Each number is 500 + 25 x the weight over its row's rms, rounded and kept within 0 to 999. Layers, rows and columns count from 0. Numbers have three digits each. The size before them is the row's rms in percent of the matrix's.

# layer 3 MLP down (transposed), 512x256, rms 0.0476, rows 463-511, columns 192-255
093:495509465470480521435471533486478523466536485472534478541518466541508535501523435472496445495474497509496511518532509504523483543511473529525502498484508507462498515504495479510502441504522458
106:484506508482522471517534535533474526437508530501505447499513522470533471532488529484453469498459493530550526511536490491490511525489499505521529529496505488520493486463464496478512518527500527
098:511512483498500524503520515487480481498505512497499509526490535507500482489466499506512512484531473451509554517465498482488488535508457476529549502475532493480534517495521507526527495529515513
105:449463474447539496499526530474470500490475530487498526532466500524489465473526503500500494502462465502474494519481524494522510478510485511478506486518509492513479458530517475485495517522478538
099:494442487536495477514466484496461518488539508492556474446507492497506502542488475496509547492485499527469489506556479455464514542462484524499497512533480514489566526513496521479489444537499476
098:476483487488467455514456512502467500528482481495502547535500486549480495501531516504526522501534489502481482475533474529478503487513457531550508499497481517535482502506509529493488530505576494
096:527546531499512479478576512491495488509473515488514514550502525455503459482484497494518494476502513487542493527492507509459498458527475463467489465522543459474517499524514508490473513516477493
105:510530491517511518534487466488542515541510506479498489488478506508497496508474484508534523523512530509464457532542480527446475474483488499490450482479528533512509485471495478473470482485484496
094:507487502479522501536511521477523487491510464511523426472517515525531456486522490509511566508414502510507530546498541494491519462509509480504473497521510496500430474493450559476467501494508497
101:521458499526482536540484503477489515513499519499488489545472523527482501478521523498491532520475504511508516469479437493514533516500536481453490549450476526501492508502493514471457560472468478
099:476504461476523540515523507535499475495505542490466477537467519502496540515571494514481462476464498494502438459512491510533505495475480509496489475547493499525463492528528536504503507509498487
100:515510505527502542505514499512499493485517513485497524501494537528495483550519509492490484515496494477478465458499512523526516538492478488531534480497457477498483469478542503499507504526547493
101:471516486520504442498485533475525480515535558528487518454504510510469530499510476533510501482441491433519453504522488512537508513492509498440497505481492488508487496504495517480471499551503474
099:495484565513524479519517514459475504512506521503498534525519493473471469505467492529515498499489537501477444520500472466461513468470523495512473501473523483472529545496503512536495457457537509
100:516496512487547530444474505514545527498530511465498481459526528517534547520488478507508493514500462517490509507499489490500547467503516477480503491499478490520492535546505520518457523490488468
096:505402486512497495455554446519493482507516511500480516495456542484495516463462523512538497522484499482503490524519525493463461480522492539480491496487490521494489512512508517517483500500491484
100:480503521466500487532485484484509498555548527510470461536486508482534508540511527475544495499445514481470516480486463485459500546511508487541529538483476543513491495483535446521471515484454510
102:489558478522502482495470550476520486496497536511456491473529516511548481496509498447524446519498490514497475486458495508483504474506529499435505516500453470535473517492490545525482507499545495
093:511523540524519542519533492485518442465533510498495513509533481467503545516488508511522488544472469488516473457468536493525515502471533528508501511519499482529496503506514469516498488526472491
099:481468472526514471503497533509487476538503518535494495520490491491461472500526508483480469496523503573530473512499483509510492505474511529483479526510441467498528482487496515534488521487475509
101:495517536518447509483459498484478477474474510488502500492476516480442486497479485464495488518493502468476543465458498499536511488496473502509468486556501528477497523559497471476509493465484532
103:486473520530475521503503516498486531462513469490491527519531511484485484481548481515514505501513487496474522489455442481475472520467517523518467459490489536502557481476514512487439466475506481
105:448550464473484447515506486524477517511502509542485465534485493505476477502579490518508506517560528502486492540510515528498504500500502517525493495513561488471510478494497507498479463479546486
097:508509471520459479464466544521487507499519525473549465484480544488510530511518502526511474523513516531496535458489469544503528475467445498523477512472493480444498490511495495486509492501500495
103:514505510499464512538495467456481514486502484488466476454443506459496453494507540481490462495505511512485535510543472496507544502499541483516516481489535470526521485476513525549525448503508502
095:495480537494550506481524485493522512495508521474485499446480475484463551503472477499501496519527515467502464481488524488499495483494566508502477503512479458525490484479528507459436490525475527
106:476479475474489510539520564477512512521509488444504500475458513503534521469492477473513500522500526542521489521474521494534481510516523533482518518451508501493484489467472517473456500502491459
096:511481467487507490512506500453506487518481506504508472543499459499498489498504486496451497495509543474500546484465493498490496508482487539498507512436481537505501488503515478562516531493494490
099:503483528522495441474491511472462490488509497478500520501509469504554537480507483470499480500487452534509505474498512476509528491491508586507529510470469487552509450473526493497501486557516496
093:469475499515522518467514534469488494543529532537503505513477532514489536473502514489515490459530520521533487483485474479492507497514462481488499484486517515499476502485477505520516508537535486
099:522499563487484491496490513481521522495521466546480496539510522535492442529482464512533465510526489514476512563519498537492519501478512496491495507505512513495473537471513446496513550544519528
106:490482494496435499517509517472507514542519483546519492477502514537484545471526501494422481486469512493494481480490525518509491470511490484486473530458499549478516449460536490512478514502474496
104:512493491465491532460483456521463473493476521502501502524502503538512473480480454491496509482496499512497522490519531506550490526487520503433544519486517474483478473498512523516493510505545536
101:502439472522521446505489490471461504469525531478517495442488506546481507519512489491538456475496528509484492497539462487502469519527497513538437470467490479482487529522492485468464522475509459
100:528507537519500524493516518474515506454486517481517507505524502511512497530498506520485488460438544470473486464500462515469487488497509531473471508512468504523487478538509494506514513534525524
099:503549500533524527496503514548509507526487463488526482473484483540495496484528482515463513522482509525499489506488480483520512503522483496518544498523512507485525508492488514510502462503567502
099:493555497540479513510491494512538524505446469493538521518508513457471503529509454482499443474489458528435478512517506506490498539468556528506479536485448468515516464538525533485520497537491488
092:489498472488533470508498500477500522498536511499495474535485472505479520490526575512511542479470510513494496473542519522522488461490501471537501455508502512512509448501527500494467462450498489
099:518451534519465490533499489522451537477515509514477456543516508512498487491490543499456492504523538539511457462504507480512501483542471515524494516511462495477489503497500457522489542481521491
101:540517473529497507512507467527509472514490519491481511428482499524503498500554501484531468481475481498509513466485508528517478481526526445538499476535537478497453493517497471481516523454463488
099:524495472491470536511492480495499510503497507531541469505550523484433512497492504457520473502467507534515497502514510523540487503510489547513491535540516504465500503539474494498540490487504486
099:477507449539473489467487465494532505527529480517491518465477479541525485520489442515509507492489474520540512494458464512475516520467535502473482465511492492489450476484493485465485426486512513
093:502507467532506455506516554514504493539536466492548485469529526472495521491552459500541529533494518490507491509472481535507484462443481519548519481504524454492515493487514521479519495527536508
096:490490502468511470519485483456503499558520497524490488504523521508501534523465523480535482514463495450508485524535501489530517500485483510509487476520479479498533490519504515475495480477511548
101:526484536532571541504529514496525463486547503533474514473501484532518516468484513554455516523479532482494507571510491483470534505507543487495462501498504544489502493532491551505493471508451521
097:463496530475482525495473537496530527465498465518428488479521507485545494486432530534503508474493477489481540510473508512536508476521508510541495463505522546475493522484453488510511529523487509
103:519494500543512550512515498525471542476470542486489499518482514516533500516507503521518511515524445514509476485543507537541543469513489535491487524454494510529453484490491497487472462494470489
100:469455495534484486496518456461429484523486482503537510488458485510513539494505514537518466471482479528485456489506475500488511553499473502498523497503479570480585472490508509521478481489501483
096:494524567504508508519456467522509513466504507458514498463476525506497520497473492478483512493509518507499469487528474507516523442454513484508512468501487510422505507543453501510504495488502487
# layer 3 MLP gate, 512x256, rms 0.0477, rows 464-511, columns 192-255
099:482506490464459459461539533457496532536491514508517487451519492493492514488504496464502493471481470483494484468493468468487499420438508529504515505546482529476510511512507493489513530454516493
093:504517482523487497540478465483486516489509490472500497461535505524512532492536522488484475459511508503513509503495469495496482480461523526497495535547525528503496481495461487500498454473529494
104:462494465484538512526457505519482520496511492536511488497483506485528492496486504504497564476509465486458529483523492512530519501533499483480495501497511501532522488501454495497547442485491539
097:517481524503527519444493482513516491468509501498515471497515481517490521508504474523457543510529478475487494506531508480466515559505465549554526524489502503513512487462492509518483505519473525
096:498504543474497495508522511514483491497485504519467451468539488527515506511487516494500516526559550460476504430474511494494500477523547497515469450490509504446481517528480453465517499495484527
090:506476516500488494495516464473516484492489511445507467464475516513500498527508455526543512459547489482503502458518498531526512516485512491506492512511499506508542503556538508445461497522488548
105:504500509495485500447479513472474481533522521459483533526488556505514488507511490525482486466527540503528521467481540500501542535523519521504504507539448523486484493514520520476507481494478467
095:506552516520461529496486525533530513487493526485480465502537537533525492469531471517507508504509523488474479503535517471512487507533521477514462499510503506537504497491478508492512515455527509
102:467489508486498493468520510494483465522507480530534512492508499486479475516481516513476491504500531568485502513511523531524506466485509529530465525503517494538520488490463488517468497493510470
108:496464477506505485428525502518486515526483523473471512486473534494531519460510525507489518446485480484519517479448491488463477482488492462494470534534507482514506483504481444478480527459490522
104:519484512455512523486509484496499558531491482491510516499486483552529524499439514480450489479531502496491542490463502427491483532499529477478490486514514529528507487492535513479507482510460476
100:525466509443517531485484519518508496491517438514486495528488510518563456496478492446522473483502496559510510491498554499488514465508477503478484501507491495442510438461503464493516486483524528
096:523540451483532507518473504564490534505463495492487539487492505534494538495468535474503488536525472432477515483489516455465481452498485482510507523501515455483474492474522477560500509468514497
096:528541483507491530533459482463466469515516453477493494489515547539480538525508500537504475508538485484499523496481447492526466497520512505510568540477499493531511454488502495515502514549517484
102:507479437459470515518472491472507466521488528522483481453550484502524488501507462470478523470509497500537491490510514479519511506473487483508502510500494529473481539462527534478488482515542482
096:459520484501469475510515502480520523517484532498527529487457456462547469525528474498476499471520522520464535519548535544489469497469512487488455474478533468504520496518485529506503491473525551
095:466495538494512490522498512513494495511512459509513497466546571463512460474509531516486529525472493516486493539502463461503511479491511408497488481511495482492508499481511524539497538527464489
093:516503475493485500500518493531525526542523499529493503487468498490531501479545523527451495502536455509517518502492518454553484493518509484452510499485455510496504470445488480519472510491538461
099:504506504487521473469514532514501518495505466533573468478495506536458498476452508511525482494485506542498472508498510514499505500475531506485486504509466507465491519495497555501517483472430507
098:506538485511521504511519456488508500507508492515499507455522483486494483502512494492492541511508481476496499500530478483494474478534503453471499509476523513472513508474506533541434502448491502
098:461503484524486516480519487478520485536493492461521516517509457504481487494465517513494497487473530504522526496486468519469515471490487524528522493534511458496482545501535519484506496521509492
105:511490541505526510494486504470532488445483513462517533488534478510498519501494459522487516477432521441504480456494479469530502475484481495461495505470532516495496475527471509524548497484451512
104:490496490510514515460495441550502554476507497480476462504523501506517505462477493452541443486457489493477547499497478505499488531507482556517516509503459482473555531495509517492464511514488454
105:512458475524447454485511551462465493492497506490544487471478501471476484497533494483484448531477536497498496521485487531495482478560481506491514493531492494518499542502513548501490490518493505
092:433502474521503502463511497503513528467509459535482477462506482510448561494478535470473479474510516520493491507516571498464513575496511499470465533437481493481508484503483476534488458502501500
104:473474506467499494483466495519453516472546534494470468485497498518511503493503502522499473499466548494500501518539499538480541453503487488434472504504532520480523490517509458488532469526503467
099:530518479517501518525462478507523462486506515489527560481504450497550506521545511455488513496499478478472501484513517473497527509490520476485498518492497498465468523498542507535444497532501511
100:497480481482535529534468509512556477491494488484529485463455460481483473496487477518492470516537505481487494526477477499454486544516495482463475446489496474454504535494511499557496561482507494
098:514458511479443506505472505516481473536517514478475476486527537519486525517495502515523492478507538499481505463506491497497538513495496520454522506490471538504439512525520469536466484526512518
095:470492497521482500500518541454491525453514500487509479483537497479512494505537470511504516535492526514485542557530523499494507497487525523490484516530480502473494500485479530547523534471523494
097:499508497474462471513555559497469485505473503460507517516518482497518482488485510526501484504502522493489519496513462459490496474530519509538518514457510550532514508462485456484506560445503478
105:510528520537493520544493487456496538481482495475579546490521522458469470490492537514509500531492534499501501491504508462484503460461541512494500498519461528507489521473473517509489521505465489
106:479507501520481520502501487504508506465521536526519550495472514493507553462453494525518543502451523532510497476510508467533507480491493508466507522504501512483486515493480519516515485486485491
103:503511514497479504560473486525499460481556472537508554523494486504453468482490502503478499518542527516474503484482463511495483490499507484488533485536486504514466492528499479471479507528519533
097:523477475525531489518467450454546501537521473507511514510489471520507497483445474482515527530464518501544525486514495515523487491502479522482502461470543522528473515499524494512477523517530501
100:473477517550491520479445492485496484532467469546474461502478464492472498534498491504492511517507506493459516459480521523526480507488507488495460553482475485478520462515512485533478482525473532
095:473532512526468488498478524526519535487467518453525507497483502515477479498517499462510481517492526526525522444501454522504431531515483502505502495511499456511515486489491507501471524536489502
103:530544518496505547496494539472509508510500498507523547534512454502552505505554531488515509517522499527507510539503503467482513435527532495476473509476473503517520492524507505500490510566479478
100:486513474496476475499489502484488466489494475522460516499420528532476485474503524494502557471506505507488521484470486499509502525544508469508506475476513492492517529520510521452527456520463547
101:448509533458497480511489523544544512513472509449484501498484536495573516500494467485482527506472513467520495503506442444515508489474463493502526505495481475503500488475482520513546533532519513
100:517492497512522504510502490483491526522496561486546470521509493493469519459493499468485491514517515461476528475479480506505473492491535504504494494480499525489469539461471488496515477474484502
099:463492517522502525490533499464530497506515472485499443492486492489526535479509502511456480466536517499510492533504524476500511485528516531511485525506460505496473491458515491527461524508474498
096:472530453506521500528514515486528484465506484477554471507512468495510531472501531487523527525530529540494517488464531548466481491467493474540518526470499459504456480463496487499482521544526527
096:509509503483489492520451488543505536511502467514463479545492514485471488487560498488500473466483479496497519437532490512514446458496460516482508501513497467525498464465492513480531529534520556
097:467506501494499488491464529496497497552534486521494514493461484489506531462495492526511484473507491516522531455491494511469510495477500527478503524523504499471482510474505523498462539497508533
099:523551475483537495478481486486496518517487523570495549502489472532503500504511506497489526526490539472534513467492520515527550483466478475498511498503471499513496555504513534480490549529521508
097:523515475501543503503483489534479458501514465489556488503511552516493504517458507483490490515500464514470522516478491473518485477485555494536528499490466511514514543551463482478519538503525488
094:533472505495493466448497494479510450500559453530487482553520509482555504473523483487512516499545500513485499504497484514513523448494526529526519498514515491494495454470490484536517508515513528
# layer 3 MLP up, 512x256, rms 0.0478, rows 464-511, columns 192-255
105:464457492513477496488500487472477508484525504510496489447531533450510491474524535473475464520482514514502515519532513528486491469484512516471518531533475486517533504513450524479481495496454492
100:527522518493520514507491476534519503511529567518525500487520526473474501528479495519491545461485500523522549458495495512505481534513478491511511530489483478493534518527505501532479468518490485
104:530495486491491538525496558531440478453512510554519543497485475498497500532508495552484492424493525484561515481497528502511514470531485493494530536479504474497480478521519478500492525482491479
098:501520488528553533503479489497478492501486552485479487477472468501464513476476526484538502527496491497484486507521507522526467494478462474506453483493512473549499489494510470514539508475502540
101:498519507496501530439480483534477505526506533496460482474512506491487524483520530498502471464485512551517504489508510531509491466468506496473451485489479500483523498492527510482516492486495500
095:507475537461514558498503540516511496506458496462461467497464497523500524485491436492484486528525500509533477469466496516508452472535507479537515501493563478537484513528523484479518510535512455
102:522504497475509519458501458508534446493512480496512502535495487537496505555465479467474514465493493486504478485497519516470494519522516456508497489505484503487504512495563488476537483525483504
093:532498467489504499496475561507518446530502534467493531456509482553514494504452510485493511511489494496494490502514487559529542487548505486500500480506482472472524494521481471503501462484489486
104:531434486509529494489537504505457480489457531529498451490504499563472527503525469523493506515502520505469517485491491521508500490527502524477493502461471498508478518471472531516458519498458477
102:476502495511489481536493495510491497502491498529500506507500515551555504492509461510524510529513499538461520489526503533494540465502501524523470543472502515515479491509504480510511511510500499
100:515456513491480506492529522520556504528513524509508527539517522476514497481489510510502503465520477530519534480490549460462460494512500504505461521540465513472500484500485528531526540477473496
099:455540454494436529510448520508464482486474542486473529535503519486469523502491511513491545500502536493482508529476509502467456505497458513515468482545483497503476513485537493492521451494490490
097:493526497494488510507496493495498476533451497496474514474504564527547493487478499488509509567513496497496540462475500489471541524499507500508517496495520528491482504525514427508514514489529538
099:511500448469510511565488475458529483491443494495456530524473497528459453476543499489470493503490520449526528517522483489471526512498494517547475473529479487519520515520492459482518466433526492
093:494505478502507512523502518470515508483476503493521470484532463464508494499488470539517520490516483515479548538489519470524504499480508490531484513477491543495514508518542516533501485498534535
104:466495504500543518480459522481519537522523461482538490485492508469495461522515525492510510517494454481515467499506538488494522497509471482500525526516525483471510494458480507535489499454476545
105:486490507468562463530487526474498455494530512508494481526504484525508521500493431448505514491501499538505504497508525530468509491537508509523499524538507497494516529525529482542486573504471525
096:464526500485484478508501484494508515533487529501517517532471497458492534507558461498496458510522501505482488513528481477512526471474509496490518517510512469445483492501515537485482494521542504
101:513491489500484551511500517524490484477509491532453546511486518479541478493512487484458511480441489528502494478490512448474479503517501541533509504518519457458503443473517467513492494535501469
097:532510527473488507536487496493518479514499512508518552500518469466533492524505527481443506485532513506474476515480491508495512521514499498480498494463444449500498536506503528546490507497531469
104:506472483510494487543515509539467508520495504487523477457522492521515494493524524497504472478506476506471506482455517479518492466553497510515525495523462521512508575523496464462548527494488489
102:517487509525511515498467485473501497505485491492534496490520550493493466532499503544466465523476503452461501446485486521513506478504521531548518429467500502494463469514508515500496512525512503
104:492451498506509495510547413510470498469492493522502523502484497490504469488489503446521456506451517493537511503505487502514503476538549500480498497533483553491511509493474535518467475474507507
101:471502511485538493469503478503560482484503462519518472530500471539561523475510492481494507499482479466489503511545519534497470477527473495499535498504506492492485494523526510479476526484474469
093:473524504459511526501517533536494513496482500474490512500473493516503542456487497491472510480482481542507516507502512489490504531502491512530521489522505488567494439462504443470521482494500529
104:495499510533515494499490511477538500506542499487522521472507540468512518482501532473479478491544532514495508511495483470521532455504468546480478508491513521504504511483497471518522492513497494
098:469517499491501560504533531500517511481475498528485510500525502508469489489468530536466521480470504482537515535511551504472520479507484495453495538511472546529528489453533501505483494487467485
099:532478510507501501500514534515489498489491485495520435508502529544501468524488526468479524543538503505509474481525488489526497493490519521490508515495512494450499496528491527489464487481495495
104:486501467464448488521498480485534519479502488502478533466510517511516484503541541520561516469475539523452485520539537508492512485482462464507470520494470491458523488498528500489517464475501504
096:515529497502533543494478470479487478501469519529523504493500543518453509468505535508484461500512534493508523469494448506511460486529477505489489477485459482520500511498524478515519515488467466
102:457506483500533499488507509541463506488541508512501533509471528537472563457472457495452506503496482490466460497469539529486503469460501506484540503509482472480510492476539505536491535528516541
104:491539507530524491536483509502481485509516459508481470480519470541520470530539468498494497484510512485520514463458494513438510477482492554506503508514524522499512482531537483497514476500478470
102:537511504510518504480493533502526506488478499537496514532504530467517504479521475497479540524500500493526539491500529459523526481502540521481497484486484539474476502472490520513472465497477461
105:524481526510473504507545479472477534511504527474492535481521498490536513455475487522476524504437513508438535516485503495477470520515510493500479488500513503443490523521515502450510460482483491
097:441493458512513487494509532485537538473512542530475499473534482505462500507495519500533454495466506509470520469510513500498502540512532442491462487487484508484533493539497505555490538513481537
098:492485463507485464496513471494492490490522501498449520485510536490537521486518511469488459477494530497483469524506491484530477470523541499473510523481527528478497470471498466476506504475495474
099:509520539488462555508526502495469469484538452450497516514506499465525490493476483474486469515514487499490515541463491474530549551482492525454487481472547504502459503504522519483510513534488511
102:505482472513487535562508494460528554514492523515532470540539476550532534544526509452480491489443485527501437486484507511520478482536487523479486463513484484506494507475483517525507517547513497
100:458454502516480500506465496497536510507471473513494445515543512565517498486527493548459528504518509489510476531555508486511528480476508525464489508524479518482491483451488504525471496512477506
101:504468505452519530541429474484508455539475524484505472541478503534484500477476478496496521521520483481525452477503493502503516522474487525525484470527476519513512488488490468519507535478504491
098:566480468491531504510457509545554510520498546507549538526527534533497524444533489487525457497499545498502475511545473519498503530534499463513494492487513507491550514503470566516500508473539519
098:449459546473513525501505514530528488455478489468536506499465507510530507508504540454503504504520488502472537458458503508512487506478518504471505542515474501507555539499528522490533508469529509
100:520497499510472515507508452559513520491458504457503520513506493538480490520519513495419503545563500497493506502453499490449501517487497479437486476487508538526495504520500563471498516495498479
096:510498462471469503520460468514494524456480519465526475469519516500487481528542534470552474523471480489507515522493510461534476462505481551508493531511516494515552532493472500479486503475547508
104:511537450504482518484484535479446513525481509542509479495529457522532544513488491457491524492523487506527501536497476504482512513510512536499545467502488528544506502499527532483492510472545551
098:506530547497468467482487497516498515517522522507493538523481527526487498448456495511527494479524482501559498476473479478499472501455510480471497499514459523488524446542518460503474504493480536
098:529474498483485485507468494464503495512457482510485501521493505497498435517529497471466490502526478517503513533512493515525472474527514449502517481487501499497517494501506520497495479479479549
092:534457485515516509477516508475493487486500526516511463542496437480506484472480470502487486492551550537531507472506506537479468499504525522532474511527513515498480526519501512496505469455486502